From a checkpoint of a small transformer trained on Wikipedia: width 256, no biases in attention or MLP.
Each number is 128 + 32 x the weight over its row's rms, rounded and kept within 0 to 255. Layers, rows and columns count from 0. Numbers have three digits each. The size before them is the row's rms in percent of the matrix's.

# down: layer 19 MLP down (transposed), 640x256, rms 0.0793, rows 318-384, columns 64-127
# gate: layer 19 MLP gate, 640x256, rms 0.0795, rows 319-385, columns 64-127
# up: layer 19 MLP up, 640x256, rms 0.0833, rows 319-384, columns 64-127
down318 108:055125110151119128104105080099040142148115041136112087160105121118204152112135109144129129168113145102149160155197147132134100143145081082152185101125178123164082170176090112105146091126137222
gate319 092:104148088127180132114095133106137092150128122100085110155163106053147209090092146090143148113105125078111131157132066133138138144087092105119131107126170123192152130173095148093108163133137138
up319 094:135105153110124127100157085147074130077112141101149141124154184158084124090124155157152156126126112119142168149184106131159105145132104148148097136160096121111133039100129192088108117139192133
down319 080:135135096131187122168102105136156088144142080109072102129219164085102184158095151171098141125134104084078112128159113170131145133100143116107119129124180129149162143140099096157096154116116102
gate320 099:158119139132166103109104131138126135125111194123173110086071116111174073136141158096134134166109111139108126141153089194127115167131168118147075140152105127200129168074069122135147121147171165
up320 101:116184169109105139088089158104109133111125079118073128131097128132134136144132102156167126130181105125122085145121186096140174135112075165045111097153073141085103123119104068081120089128076123
down320 102:114164126130155096142166114137124073134090111131094122135162152132153136137111232167139130127128086105150163163142156132123144138132118142151086157133132129155140146063141127123178133172076154
gate321 105:131107122133083162120133133071115125097123139134102121132120164107097144091106159131071061169128138148097163132136077134117113079097044143155140077179149130113140144138145165084092212196118137
up321 106:122110091161143113153104073110125140147126123149140133195093142121099144064099162106189171142145100122129111156128129120102152182118129224125101133134114188148159120173108134148150160153123082
down321 106:115134155079171109242068174137180090118101079123135139147138180088117121138109127089121074129104143145166091202094145119110075167139118170162164104112156089164077163141147171121156104184138090
gate322 100:158180169076122129123114116074140071128132128126158080168096149125145146095129153199086140136164093160118078123145142157138149159100068135144117079110170140119074146127136157142127118079215117
up322 099:164162142080110121142094070127127068133128157107143077137143116046117136127161127188116105139108125100181143146175069169078103129120106141096079105248135146132134086129108119126119131130162119
down322 097:172118178142136092145118155128123064096112108143144140070095133138133098116151131176103091147199165143138118065184114138143136083155145082163160132112087090110092126090129150133165189191130099
gate323 099:192112151157124110153220123178126163106126155050185140208092163110135112110107206069158139166124088109170101076165131163140138097126121168139132182191159196091138150108109131160125116194135065
up323 096:161125145137131095206203154169112162086117115152171173151118195083129067116158174097113191084147091100080124150099107168117152150152132112132110086144184146137188068195082106147108088111167097
down323 100:066114137088108147197183130137135146071145121126100129171137174104168174096133142118107141121070141112083112131148136144161186064097163212117163147115156134108106142125169084112176120183100127
gate324 100:167110145153112083101080120132141124154165110146112070154127127117126104128136165164093107128158187141143085120138096118191072087124125146132038153085155156187117122121031161124131093140121130
up324 100:174119087091084170098112173132162150198103100111087108167131077141120152124112150089137106144119135163185147166189131152156156140108145126170149177110132122056136148117118164152128127150121121
down324 101:149092063139108130212077157150076128116108189105166148081096092112140160172149128050104143124064165135069074082174143151148155132144169104132145067140120133089115068081150138105131180143168144
gate325 103:119150154154107151119119058138139125155070120153147096141145124085154092125172134146072156127127132106072105083103098106047165157099077149134131178118117146148199149084125137095077125149091094
up325 102:098114129129109145135125120108102093076108116147122117105199146119124095175137074142123149122129138159116139098171185155083074117109127121165123059120126159115200079101155085139096153137117124
down325 109:106186180096124138121151116216153117052124092113139086162142151143059154149115078135142136078097129121065147104078174110111108132117146131094184123122160078121171122194147112133173108064122124
gate326 106:100125144127160156182167170100128039123124146149153151094198142145126184165079118152141105117056093158064126115191164102086084131091103176125140106116150128143148095146116125141106151167115115
up326 107:106098142073149098176164131077132141148098089141173153148184110174196161086095089112049175087071143150118154126179155110140111119081108119182121089091121120126115117121152114121099168153135137
down326 107:099104122121102180185109083124162117140132115154167157134121073162148130127092164125152097118115135154158126160185127099201155113203079103153162142123107132110099076102159126176118127105104095
gate327 107:035090188054127083149088189159101074129166137093074170173141164121108178087137109147139113149116114088217129104117087156125098129093107075080125182154173179165128111115133063127162093150088111
up327 117:130165088181157206104096076116142130142107116130091074127159103121151136182121138077096167141148147136147104168107148173165183122074182170218117141122139115050166120116086167216160092116178116
down327 113:172108136151139185064105088144128157164110143096125114080139116116087086198106143088105166099140098132054145133145150079164112150055166153170130106104166101139104109087148095151074159069183125
gate328 105:146120150165132172126131092066120131160119148109156167058137133135108148145125158125133104090197060141179150106145058132109128119108138166099091150112125085096123118177175097112087155162102097
up328 110:107102140085119139188174146110103113174153133149116146167154154112137146125104162141102131081157077173113130099142145124112122136104131113144170120132134053152109148195155104102105160193173066
down328 101:095095179109122117116098092065101144131135160122162144138139062083081077113143102131159077125153150131146134128163101061156107157182102112148126107161131141061143157150132118168198197146143092
gate329 101:155204121099164101092125120119116123131170084146131148165127142131127116156111116134145184094095147098113112118158106147156145142148146112165124101105150129177098158116121193132122065069181098
up329 104:138195091145084119162179079107099074071141100116117150116169146139152121118202123149171086186136136114116125116092102155108141124156177086136105133210097059127095145080104130143148110165134169
down329 106:101152127111081122110094164084093152134081040125134172156118179152074073148148163093119125095118139132128190116099122107125063078136136067132080075140113114146097108140089106144183124133138112
gate330 102:134178132147180179149162079099096070157127125126121181092154155093121105082105156036065131103082146123165095079110088135122174126119069119088152149109170120185146107099126152086133118125047089
up330 105:054048130135116147124193114110147137097109098137136102117138111108123100081170144132147132110140118103120115095133112132113133141131059169172138071137105165133162151147130092066176115132109141
down330 106:153153088129125159124116156127096124113104148174128121080108122133135114105123124187135167198152162166149130112142097139130092166074151172083117140173107144084100041055119058150140147122077139
gate331 098:180123123163151162123122120158098117093082136173141113086178106139098166101117165146172118137092121106175152115202204151120064102102118125100083122113133164116128129143151144199191183169166124
up331 099:134185158158096141134131151111134152127109142133109157161120131161185136083150148059167103152122144091167159142169137081123151119101135120083118080156165155103157136106110075147105167199154053
down331 100:167136142151135120197091174084142068155157130148161093073076111109161089113180117109158082117080081137126109114159113081127157138160134179105120128168091181131145130126126100168140165115087088
gate332 103:167028147091086135108136130117067081142103126171150106118204135141082123150139096131143123132113100161109168061125092133168076118159042109155110060154168113167148102155126112103138131162081102
up332 106:123152113147045121161130083132168153082158133099137145169095202134128105132094100171101099166097148114177135109129097123089147132074185099083073140085111161145165062148106141138153100102142172
down332 105:151114175142169122131108107122183079170077117087116168174131103169147113101108141122135132164129182123148076116112100151135089081147124104130114099149164136116110127098164155082099159133122110
gate333 102:141181150140132144108140118039115084102103111111124147106134150119127176140054159124130205125141103113160152113167102174163144180109120149129163099120161091122100132200144130136139077064101106
up333 100:138096134131172124100149094123108155134177080123182106145144113184142102158089113134145149121181125162133146142131141175137172073143122091119112153111086122122198085121123149107163117152160115
down333 101:108141107115151188091204096104133106133103181075094165126153097111094184093135171132139095180163087130129162097128096049129094107144095137133117094123167117141123155116163132187097094116129079
gate334 097:128143120086084110108168121091156125172166162146139161170166137100163116083139145152109174081208152095162129112080069077127172117158142057123103131168042112028123114152121105140128089111121158
up334 090:095179130158087117085170112141147153103121112106098157115142168120126158150158128145187125156151143192113092084114207123119120109052132104103096179092135141137144108126072166147128208195118142
down334 086:100172102116186103148108151193167105087157117093120175082141099154118103135135125110172150163086150135126156076107081107138160085129181166130122097098124152114114139120146124147136103153091079
gate335 105:128153141130131142091168113153125092129118155179163130110125173152143155152098125141179113107067108137129119145154148173069153054100089120106059179213126170151190177119101108149145166092123081
up335 107:161155117073164104120101139109141131114154141142168093149119136141137181135167136190113125117116143172151080160129145101140117175106145121181013182114129134130116112128116141151137193112120159
down335 107:173158093111130150155145202116087137144112136130108162151169126174124092130145154111182205154126157083175131151132150129121197127132109140113118106093116149140180059153093111082128132089119075
gate336 102:060163116183077101130166133167110176107158186087148113200129157112092176125103176150137125171108142148095087135159035158097149123191143124147070133119163093149169095196106175087143117134112144
up336 102:168141156083146077127104115032155108133155129123141156128083177140111066128127162180128152144132089086092167102116168121133142055130110111196143133076096076139117170103145158109112201104150161
down336 100:131115122153100145143143122135135089117105097095132116155146171137126096067126127146174119101128193148098147153156135149154117156182102151166188145167137094051181149182123181132123142136086162
gate337 099:161136187190185118144034105151152136079129107094161166135184089123175073099130146121149170140152079113096128155076126122112150075185173161123080118105113062181118153110145087140148188141103136
up337 098:110101186162129191128119102183125179088123119121145158146103142120121086101149186130086124125211154126155115154130090082164110145137149091098049114081153171168131127072084143136140151109149132
down337 099:205112211124173112146055108173192153173101161058114118085156131148181121126106138080115103167168132169112146138139153135105128102138161110199155125057121125133165126144113105183180149150098136
gate338 099:111134176141105117152170135137164149195070129107156124133089155116153126136117176108158143132131107133134113100172165127100116152161108170167112066206191160096106109093184122131159149128138103
up338 099:158129131106162103163113167101151099074136103180119126063198107167147148077157113118147124101086102136160150186120108116154137141122149122104121106087054117117120104133090081130168154177187155
down338 095:157149181105127125076171130049158157092105083111155132131067093104134087084118143136144114122163121099139136087132085114161084104131116123199117139150102170088053108090215113170131116143105067
gate339 100:163089113085118148204178118146091125154077116149154146082159154170102129096011107042127158111085159135126158067138143194106132025124062116113146086083121137072135129155177082113102106138101143
up339 095:098153128116092163120064153111106145105188104100158121150159173151103122137162183163101095128093082114078123139116114088186167138143132179120121103167168161110092163141077163141159113111182098
down339 091:139134145126151160109128161118100130078090116116129162112128122127183059132109124143200072161150147145135129198109119122117092127124110119157075120139118063130105109113225144132123167143118178
gate340 098:100130188153106126092161106180152119169106140207183188091120143156054035110103151127125129152094110127129120124133151143068076115113119181115096073145098162115135112180148096106161162195131101
up340 104:190139125150147112159104197087097083084146193089075137071137143148146123097111101094131092076161108187159159110106085113146142160177081131164106147102159078190115164106140125125062115109085127
down340 099:142134122053114130104141076105085101117120067114100094069120156148122126100114087119139118159102115101123097151171106081107124185148135136080119127075093121139149100114142169126122112080112162
gate341 107:087179123209161118118128157099146107179106162105162113115117181083075130167088152113108132135172138153152109136132158119070082118084131142171145058174133155148134095158140110131114156169150068
up341 122:171062157133137111146117109133060106110167109140102098093106113169150125104126103123119063113131095073143166147120083125160162108152158070069056136125148082132135141117157088102108062113073147
down341 106:152119152089107094141121155131154124115174106114101124187154138115102097103098124113122110104171157129097114180165101094084112138123118180109136146135134090136168079146163073117188144169197110
gate342 095:114108111178147142127114088084124061149172139116149120135160192095079095084111131125149117135061088097144131123146110146100069112147067137191093123182137174099098112159099083050125161113157086
up342 101:105198187095180177104151107168075166110122116200159115177168129105126148138121124089133133173206124153118102128148099131087123146117168137120135119113137134137155115168203178172125133131088124
down342 102:073166118103086117098155107090154094097159143106158171152059139094125141074110146092193141121126127076070098124189130129113076086154111116153117133209136147126105179072146152147070112161141113
gate343 104:157109136162098098129135106154126098125148081117163133127142164105069104089094088074138141155128163110095141109185113117121130136128153143189181109149154102138142165140111189162130134127118102
up343 108:139114145178159109136073120065095093096126104116119117135151152065125156114165181109088119124086139129187118065110195097129188166157102135154145119134120178069139084105092116169108109099124134
down343 107:085103098154173121190116114166126114146178131176108128138083112129099103131145181146090210153070167102117154131133101094172114155131136103154160115194157126171149115142108214169108169083072125
gate344 108:149123144129127099064118139155180089134114120138174132086132148140107158147126108149127188143125116135097180118192061196106117145160105123073132096142117081096160066124068073167086097113166103
up344 102:105152088129122133065111144104116146082121116058060145128087144089147117159097118199099106156155067127130178128151113105118167098100188160087108169147129159142122158120123145148145127174113163
down344 098:160123155127114123175069152102133094119130097108205137077136170171128141079125114099145176113152134109106126139105114111049077111164126130090125081147131149160220106163156093148102079089171088
gate345 097:148123169168164146113136123100141113127128186162144094138074121108067134113118154090197146159106162115123060154124167131149155104184066162168175123068117110139150103135186112101091103118108124
up345 096:150057142103153102087141119118177147135167108145118128163148109160129159147088128124119137074104142106125122144169140183145155183123084137112105130119135130096101149123159141155170150123146052
down345 097:127166087136094148208166110152111149147159090081130141100150121149105109127155093089113126165126121132113143076121083150132130094134170089085152152198138091151133092124065101103090127140126195
gate346 104:133154109099144115119099078077073130190166180151137122151167111132157122149125144073119122154102146074172080147100104149105168090181150090115150195149197154105111118098138051093095138118092087
up346 102:172162163145091119164132139149118162126153122024133137138117135167126092139155092078211205063122120120203112100133079128168149117121143168130164061098078147131161089129154110112103087197173141
down346 100:132068053143157116128174115135152155132175094217149143105112116112123117198139141103126118168178140088115205158043152173137087106103164158145153147137101049146134129087155131145116109144122146
gate347 096:120191094135075064090126150155114124121135155125121158090124175201098126075162149079163138088165114128102132171151075152143099095094109191154090110132148160154176072119109213104143158158209107
up347 095:070110133116111182135155075117141196108119121136156143111134161147121040119149147100129095098163104127181101151155116133150104101140157182148141093121087145131070087131036130132183102104104102
down347 098:137123119129111172163156175131198171094081098067142154178181174131082081132110160122172114108094069150155137158119127149124137105104075137147169152145156154085077155143152139107053180094179097
gate348 101:129174131169083110132120096156092116092122105044174172124116172076081105112083148134104134074090093107122073157159071151095084109165136172149155102146190117129140124162124096165147129100102089
up348 099:148165114099109145167096116115180146159138123129177112169138112096185124161114148093127142131089127155118075109175141118155145122100154124164139149091129133101165134123134122091119143147194139
down348 097:101127099165161191110159136188125121147089204102093102126114079149108134122137056179097115145160124119118084164152127137098133159149134078080117136156096090153109172095119213113084141112123129
gate349 103:153072146115087112167168180176130115083117085176117166126135185072112131126053123104119090114092129177070091091132132141145091091180067149148146081142120060102067142160145167069069163137160130
up349 103:136089119115133109106111170151131123159104153149154157173121142133103123203115150165159119158105134141102110172107126137090131122133100118122117197213043144190149164095129112087157140111084144
down349 104:143169122139102127154157057075093109171068125106122178150119130067129112106135149119117149101101106105122175127097131091144169191116126133148122126137144092123175126098121079148115044124148125
gate350 102:089120144153144139109154108082063137175181175105069119108157138120147133144104083157083146099117120108101120072124143143110119042082168085128160085174154125139141111164099095081193090133123063
up350 108:083141189154095112080123142110092130156139109081155148081194091144065110186162090120094149202104177136089112112182088112119075144115135148098115140184117164113174158155098140161129160088160118
down350 105:182112113135183074110138098119134135118144081137142105153163147089103117137174126167128118181170114144155177140169110155192157111116132100072078066131154092117125165101065121067123101100127153
gate351 096:109142152145157139105098107079152119144065214170095110152149134093098116073169108178196138130096150106115115129150124095148051216132067155177115098105124194164121162163122124138113132161153134
up351 102:146140127119118033115075145135077135160133166155107062111120130137096175115131110106128065111086128105044142111172152127129113116161079154151180121102132113087134206140098137162099121120137131
down351 091:118195122140104129120172159146097098155148146127159123205109153099110159146107174106105169169140152134106121139081160082150129089114147089067132142103078093151097101106097172097141134072156099
gate352 102:115171074141071131121145196127150094136096101096077118144152141120123080121068119116120133114144126163143141113156154144098194174182174155170110103199152124106104160144149165086107139105128128
up352 099:205168039098112110170180127100130112142093089134130088160160168148123148104106166124125130158167107147087172134080103104117109127145102123129138086121080166146135186067096111131130108125122106
down352 100:154184126122137186131080097124095130077155104146137104184103138088086177168149145107114143154106085086125128130100171091123156106161137133029140164214107131165132119164186115175150094093125071
gate353 107:070177123057143152105141100098116119136137126087131129149121108107079134116138130119101154182090114099124142125114170122146137149133146148148105116134087163133108126161107195108106142180142133
up353 098:123064100167085129120119197141070186119107124121104127094102157116156124105096129119158105136153138215123148136117147118096095126150128107113092158136129140073105177201100106131149109129136128
down353 107:131114169120122102187145127127171067122105120161188111135123129135117052087102134159181114141149136120130111114122101110138119134154119086124123140136131142108090108147118126124135091122148134
gate354 096:119139136117142094106131117099114136141105141147071180125108117086128156128141148113087149085152182144143116195140128159132166155116079163063160124131181088093145095181186153082056130121176106
up354 095:084126145092133113128144087125095117123151100109179102144178135158190139200086121141089162124114106185134122117126077070113124139164167166139079121141067139158111190127096094113185121085078114
down354 090:116142073141133139060156187103121146133120129151081112088120194088128153105140122110179081093180139137167133172151161136092154172101106163100185126108159112131227087130210205112091142140175140
gate355 096:102119122119126123152143085153108098100124138136157177146072151091141108140103104070156128109133135106110167114099139103124096111206097126157114096155093088125160080104128125135068065107075131
up355 104:122086138116162100105104177136148136123105135168147115091148068100106145130158139135149159112168124188155127185083110126150163111143135115151111148067139144106125149129207116137132117143137119
down355 100:115144146108128162056111112090101087115113145123182103152211125139115157144097128133112162136139100116100159121143119170150096109147137173159105106102146116163158151179130148138132129135122020
gate356 099:140122131173116109197166149108120156125125127093158163092125171062108150135192151146061121112132072148076208098171124178142110117137154162157145089139116145140203165120126135052188151143103094
up356 102:101139092074104101119104156161157162102133123134168133125124163169116224111109114100084112176093115219144136112187092122169082072150136161138149092116134076178129153120191104174136195180163088
down356 100:162123142123081069106050101101155161167084107133063099173169144125185085094131115118191122160112117081120082131088108133090163092153126110066156137150169122116118169084226167118100195131122132
gate357 100:154154142148093114093094154150120135115175169099136097173114114128085135091143107165143151155110108128091111154188080135085063121114137131147134097218128140098102109135110136140147072146065128
up357 106:127093134140133164186098136102160088153062109166149124082120176154102073066119138099143098092133123172147114112137151064161147123134085160107125127049102144139118092140193071102119153147156085
down357 094:026099102153128201107109114084131111099156097176132087125093143099116014117116138113146091137099084132055102115140101090124128202202116172141146115134180165208148061102127129115152082140128182
gate358 103:143128131103126145128185126116128110097172145154062184133122179105124144117114144151103159169115159113094080076178080166121125059067094122118103074151208161138146142146166106082083120115135171
up358 108:150096076145134117172140094176082140097157102106121099097143147160093121015096096095118163118122110118093102091203080059153120106088090125090116080096153152154131124180096113144162138140112141
down358 105:105159146152105077138140157133074105074162107163128107120083184080130119124164177096139089103114127153099140070158105169142173167124105131109137142115144158168092102104088142125149135085134216
gate359 102:145133134137141114067185111161099131175109124139164145118182119111038070160183143165155146159100126082110165092107155104076149135100144147124088082142146125125122135135120156140108079097104051
up359 093:143146157146141121117082187098163144124123119104144109161106138134107093164120143147134154122173154126130103127133102118130126167120121138119158093136149175110128110116172065125138122077084144
down359 098:133126114105136113114127143118143122137155114125146111105102131162152149102153157142142141096156102127116205132155141057099125176093133143114127157166146106145099161134102148186113121171158070
gate360 098:175193135248137088142187152125095081152109131094188157070162117080066104104103156069111148149102114098131110047102152099133054101160109138110114145167118125126109162130123160121130110097135099
up360 110:150115151105148129094126073139154107163154109112080107156123092126183159097122140074148151106105098087173157165095164113150030112127145134108116138125164155160125042094163101202188139117131045
down360 104:179177137078094091135124145119206123155084085172151123174083167115133081133117073113096165094106173100143089078079116139139085118108094188129135142136129080136148161155113165185142126148166167
gate361 099:110187225108151147142084122185130110155089180177124140159124129125128121128158153155134135185163120139107139156119120164153132160148129163187143171126131146124136187093127101133130147136131090
up361 097:156101117130105161117126081103168159073137089168105125090100037102109114121149110154036097119128081127141182152124135104124124122137108130128182149074158083101140123136174149156128152197085125
down361 100:153139117106142124098151129088098136148155124124083082119136096143148096102102123150127098059115140073206061110133115131154092066109132171062094206148119097120113182116163138084162080154138166
gate362 105:134142155151143091138087113135114091160137149131127022122104122135138083167159109125076146089138088139164119102086132151122177115071094118116162161156127124093162082135150167166146093171096076
up362 100:117092062153113164151114169157136163127113134121153126103118099160179156064134146138102143135131125155120140166133144164135137117142096108089114164145149100092177109066142146153183167199130169
down362 100:165121088143095106149126060142176154096163093146152111119165103115095110126124106120114156125111167133099108132123150137131103161172074169079106103102176143157091157136096093015108170060183121
gate363 102:156153094142182149139131152110088074143111173110173161119100097136128138148087167106097068104140117172156126126127151177109112116178155168130153133082138065104112085147112097136086110179133112
up363 106:108142137091154116172132143068143123138043173113108134114122073059099116142106204193154122086167153080112128194117127091118142093130114147128103083079169144149105115160109102136130124105153141
down363 108:132152059102088129148107152142099079089169127107134135147177149208115138109112119123068150221115148092119155085118130161123176085141142113111149163158130106111187123148113167126163105119122139
gate364 100:104109062139200092137179095147079077153151129098114162106139099069102088123080114089127125150114136153136148115159131152139087138102154193127091098144105188140180157157083121118093114107128048
up364 102:134132184074132112108105131084155182062098188124141115154167153145155154147127145165128109096113134102175132151146102104146129144120117053136185172158150140117111111101181071110147097156172123
down364 092:147117139156115090108207120143150114209116134046129125077211120120109123123106127144138140151097115183163148136165118108130159125086164123117109088110081192129168132131120124156131122166107087
gate365 110:093160090118145081118138147113129103157131178123175106105097121105058060089060120114162126102071126095115108113105133131057134138169109164085136106128130169146127070160094103146118108090122108
up365 116:136140088162115088123143120158118105102152124089076129121137102188200131176128087082150132162164159105210102071144084157134160126131086084166168134086126142092149129118121162073079124133083159
down365 111:123151151137070142108101108131184171055165154111037191121175155137111124147186122071173119117162114107070136103112103169203125154130165179134116128159132168116134132141122081129138142195106154
gate366 099:127157100115111165151128138142116090137119100040123114137137188112128130158089122127121114163152098114148173108156111137111105150139147155126095191133128206164099157096156115166140066134103155
up366 097:114165154168119107210108187150098166165204156060140106139167109102101183105140026114074150105097130134181182113100117134134159118127132117119124135148152130116130078116099164130150178123129091
down366 100:084141150115129126119054143141127076100113053131154215102104054113137071134159182148126121136129153171196037102096185089076133087140148163170100094095145180140065115165124138163110132131155133
gate367 107:135161148087166138151088123120096155141188117085166080062166199105083129156157123149125173113097119127044104111171106131118095124049139110165127107146162157130061162202153102144129181102075087
up367 115:134119117121116085130141090066076173133098137174182111153145127076110121090108112125135176079148147142094111130126094101143143120113142135176134119088158154102118153142205113132152151179092134
down367 102:128161168107121152204098160155131139074149162104155147128087169130128094142187130109155227099123091118061119157081110086124142171109126156127129080112141128109107129118226089135165110176084119
gate368 100:145129133153110165080111085151113155112116165154168205103146178147127123068160102145150162092068177104140099108154129170096077120140111098126151187150133142131121088169099132141147163104135106
up368 103:151193123160095077133154116159095118134122140077124108149134050149185185135116123121147123178082165066142123069172172108124146054134112118111128098095121135123121184105103117151147193118124091
down368 101:113125122119118146136129160124120055128126096097076115124185079100162152143167099125152112091125180096170127078094076152138088141148129145127111035155159133111099171130125146128147105131186118
gate369 103:140130080208076054137148173082140119120108134086160153133129137118090089078093177064144121076171129147126162126160069114095078157173102144187137077088139159098155112146157141130168092117111063
up369 103:126097109130171137122129099179140138124151134210133167149112102164176117119097094158160085095100146095155129107135148110107197093149154127070148103089126079170092212143136193101123182100147083
down369 096:081089104150134114134150162141101154124127179122109181135176096109121149124096152182121104132128099165147126215192096161152131115111111071132150116110133117132135158096146086076140159112149133
gate370 105:145155152203157128175113136105151102166128145131146126175069116128127129124145123057100123132142177135147087105144113111130146157175093146158148176124094155112156107141121073051118103154112113
up370 099:147130103081206160133119112110138133136161115078089130107142122158175115090107058111091095126086098116131083095134108210131122112081113123115165163117105089126172097062139110114141104157163143
down370 101:111094081081163162121171132137118097166114134139125130102221184121109059112150113127112149118108089119103177133113149114096108136110135097158094121119163139133098120112112151140117085077126146
gate371 094:219152106161137157146097085099147086091123173151151111180058107075131092123036151128184108131167074134147080112149115099060150148138132139155095093157107202133170085131080120112114048062141106
up371 092:135105142058081173110133131172087097096107115105130175162110101108170126096111073097099057114176150107115144148145141093139104146129131059138162156110139094097152146151124093135131137076127134
down371 095:154136053134124110194149152135173168155087120136156131057178121117111122106163102155130145151107148082168167125118105106095099120150132183149120077143120152145166112059128100102065110159153182
gate372 102:166182203116135129133160105141167093173154122138126081138150109105094167083118142134141154100071107071130094175209141161072182098109068149237146138149132151149188127160168186181127146077145122
up372 101:169088118148150157185239176101100141159120120100185123125173098114094099156113118159139143104100141103126157092133158145107156061126140115101114134108085181166138080129113155136123130142118059
down372 105:025139127142091132108138045162120105143095131108111120127097113126079141108102145133129147081128120112162149102096111078096121143112131144118118141091124147116043144115195150122087152102129121
gate373 107:142113136141225141110135117134143122163133151121196120165178123178168159147131124090114143098135112122228141094128051152072165152094102107113139146100167104135159121148156112083191093155171107
up373 107:116061103159088133117158077136155094076113141114182102189110124139107128143146094162129073105163134124054165128167088133098133149140164118170096136159122106192184117154171119124140123158130139
down373 105:083142104131128160109110129079107110122101169090161129111109117123129131087175117052163158093139181104136135173140063174141165164152135116084153153191141103097143065103097200102142085104103080
gate374 100:144133128092160118095176103074107144123155136141123122095072222135140088082121089138106103103108089100105114138165108102131143166109119124184109067143123126161183153138139115129155101186172092
up374 101:112146079134055051104166115149141166038119168153098171099134114094149188142113144128118106098097113162142164147125101096120165103149130096159104160122125123140099088156118152061104137074123162
down374 099:154113165069116158126169130108151090128179089136168101152148075067148142161127095111133089120107121133132153101082060168145139145129170125098139143118176165089171080126138092145101059099092109
gate375 094:081131113132113078091114122160069099096136145163131232138140169140111048120136137127108138145111113078137109105146124135073120077132139187131078115175101171114141092123068115144143161154197139
up375 102:195151098139144105173153100111162128155154143124167074082148146114140143135105084129104086093126087168123105144107103207161120137123087141114168101056136083162139137107130123132109115118117110
down375 095:154100118107153082075135048144052078123146137107128102113077102151128098080135128138121107064137091076130080121175128149104080142116112164096084139093189157139135131119121088155117167136133154
gate376 098:139059143181122112093083102117082137122141063128113160108129120185150136133155104139152101105114080154131136078094120153107130134117134138146083173127076143121124096095064134143117124138142117
up376 102:132146082156127197186112131099161155086078147151152137095106084124144163114115112102163124130086119130122108177122119118110161165130113095137108112103124092091168147150145183120072140137181191
down376 096:095154121146124142131122182100106102173133141120092163170161099130125168110072087123126153144159119123081130165137084107094169119139094184138139154097118140111098067140145098093109123088130126
gate377 099:107147124146112111158116136128136131088096119106115095183110185103120151131126114089095162139120142145085119121128102140163126083091105120110152139139169132173150141162151159148024122077151107
up377 100:148135119096112133088147126098125154102065154157111108115118162081102119113100148140150110167173163108133116149135168084082111106118137160122104130127117185110151065118114168196097131121107091
down377 103:205078064119201092139091154156137183100174168094168150131154155135182108109125120152094125157127062156081125102087141213109077133096128169141116106118068077147220124123085140109160149109106127
gate378 096:093136150122134135112132122188146134190151121129119142185091120129100187109111156105111164099108117181072164108188151072151121114152152129207094076076213099139124132162120167151104181040130099
up378 090:129068170115083122184196161146083132162126118101105214117125099079114114167149143107165135142150070130125113137084181101164135159121159103115099153171054154142126082130113108141095131062120147
down378 092:144135135096140121118142112108174120136146146168122127117115126112128139130092117100157137124096124119165117137150061059117128142132149125138136139101160150105171166086171115123125117143114123
gate379 096:148148130154167150065119129126122145112128131191102147155113138110145103148106081163156177112106157160138205113147142134088081090142081173162061094164119190193147069150134120071168134151103120
up379 092:170140110104135159052192156189075154108152130168141135158155150153118108138181109154142185149158186177099124106150154106062121104125142143107091069128153143096144124160150155091106121150112125
down379 096:153102140088087119138120092134149169142147140149133119099107122137153131090132145148135132084099162091101138184158143123163141073093129149138114101142116063157081142126107181179157155127090079
gate380 098:172190182105171151068138103103079137173106088112111145103129132110156069093153156114145128114169083119107106132151128121133139188077156159133093173111112138136150117115078103132184168142199062
up380 101:114180124086139107153096197089091137127139131069138118074163123076146107141151162165107133138159133120074118135092130137147136104102192143127143197172147156084107134120143089126132071146164075
down380 103:139125150131131149112113120139134137149084174119175110134119090158138103097131140070114083135113156154131160110131120085174101136210169110124142140141118150209151108133182129112188098061101088
gate381 093:146106121113111111103101140125193143154163104124119169145111096161148163100119073122175091156144123136151124075111144102126143139116102066137118166087051195066124101098117114095125074155151170
up381 092:064122150150161104139096160112146168132110132182152249148131115118126087155169128094219138200138051119132117128117056138132095174153114107066099069176152128126151131142134145117129141149093118
down381 094:089128099147147117130141141144172096163191054156105211087128156120102159135133113122151104187121074119166090118056074139164135149106072096076128182144175151085103105093106092105130153106146171
gate382 104:097167156066107150105093134203210183093096134061140189151112096109149108148140074147135131104107072130122142110133113115145109136168122138105125179097148178096082120196128131138158165116108091
up382 091:152098151159147096178182136158148160131107154157157086162141097103105168105127201178115155161115130131117165114154121099111127123127104149158096103121110071197072118132177125120052112185104125
down382 088:102130140114141135126075187124150140086117093092087183122132134125170102124097109134103053123131136090109095149159134157146131131155132146107156107109149148094128133143108154118159136111143096
gate383 099:082075109078123197104151120063115106134110201103071120158086137133144131111109165115137139159090057101140163088144157133125135122124096123120106151130126116153104135131182038097148081122096155
up383 100:139122131155150129146130172087130116097135124156115156096108120113160124047143131146152090116150138145095107120132164128117171110109116175120152134178157134163138184086136156138136143088190078
down383 101:074176163171041091157072066149174066117103162139146125146122070185083114168101141138104134106167105147176101132120125159120137069168136151161103118174119091128153110150139109107170163131142062
gate384 095:116158130104120147150132150150172151151152122106112172144106127131033097050122105128148072110116081066143114109131111153129122175134119123105122101146160160125126162108047072063131133103166163
up384 093:145135159127160194112184131115119135103145119160140148086116153101115126127063167119114091114115128151151122139118116164163213147117102087122122141142142119103157109146123104094122118130105150
down384 090:191115129144157087140097065153114144137116139108153082152208158121106161153111137087161176171131165131109178170136152133081136104102110122185163101152093161113118147085201175154077195144101125
gate385 094:129127115088165086111104141096157067133080145149163135098177078186111091160121103067147175168121084122135147098062089082077117138147146122186155175115173119104132107131113180123128072098138063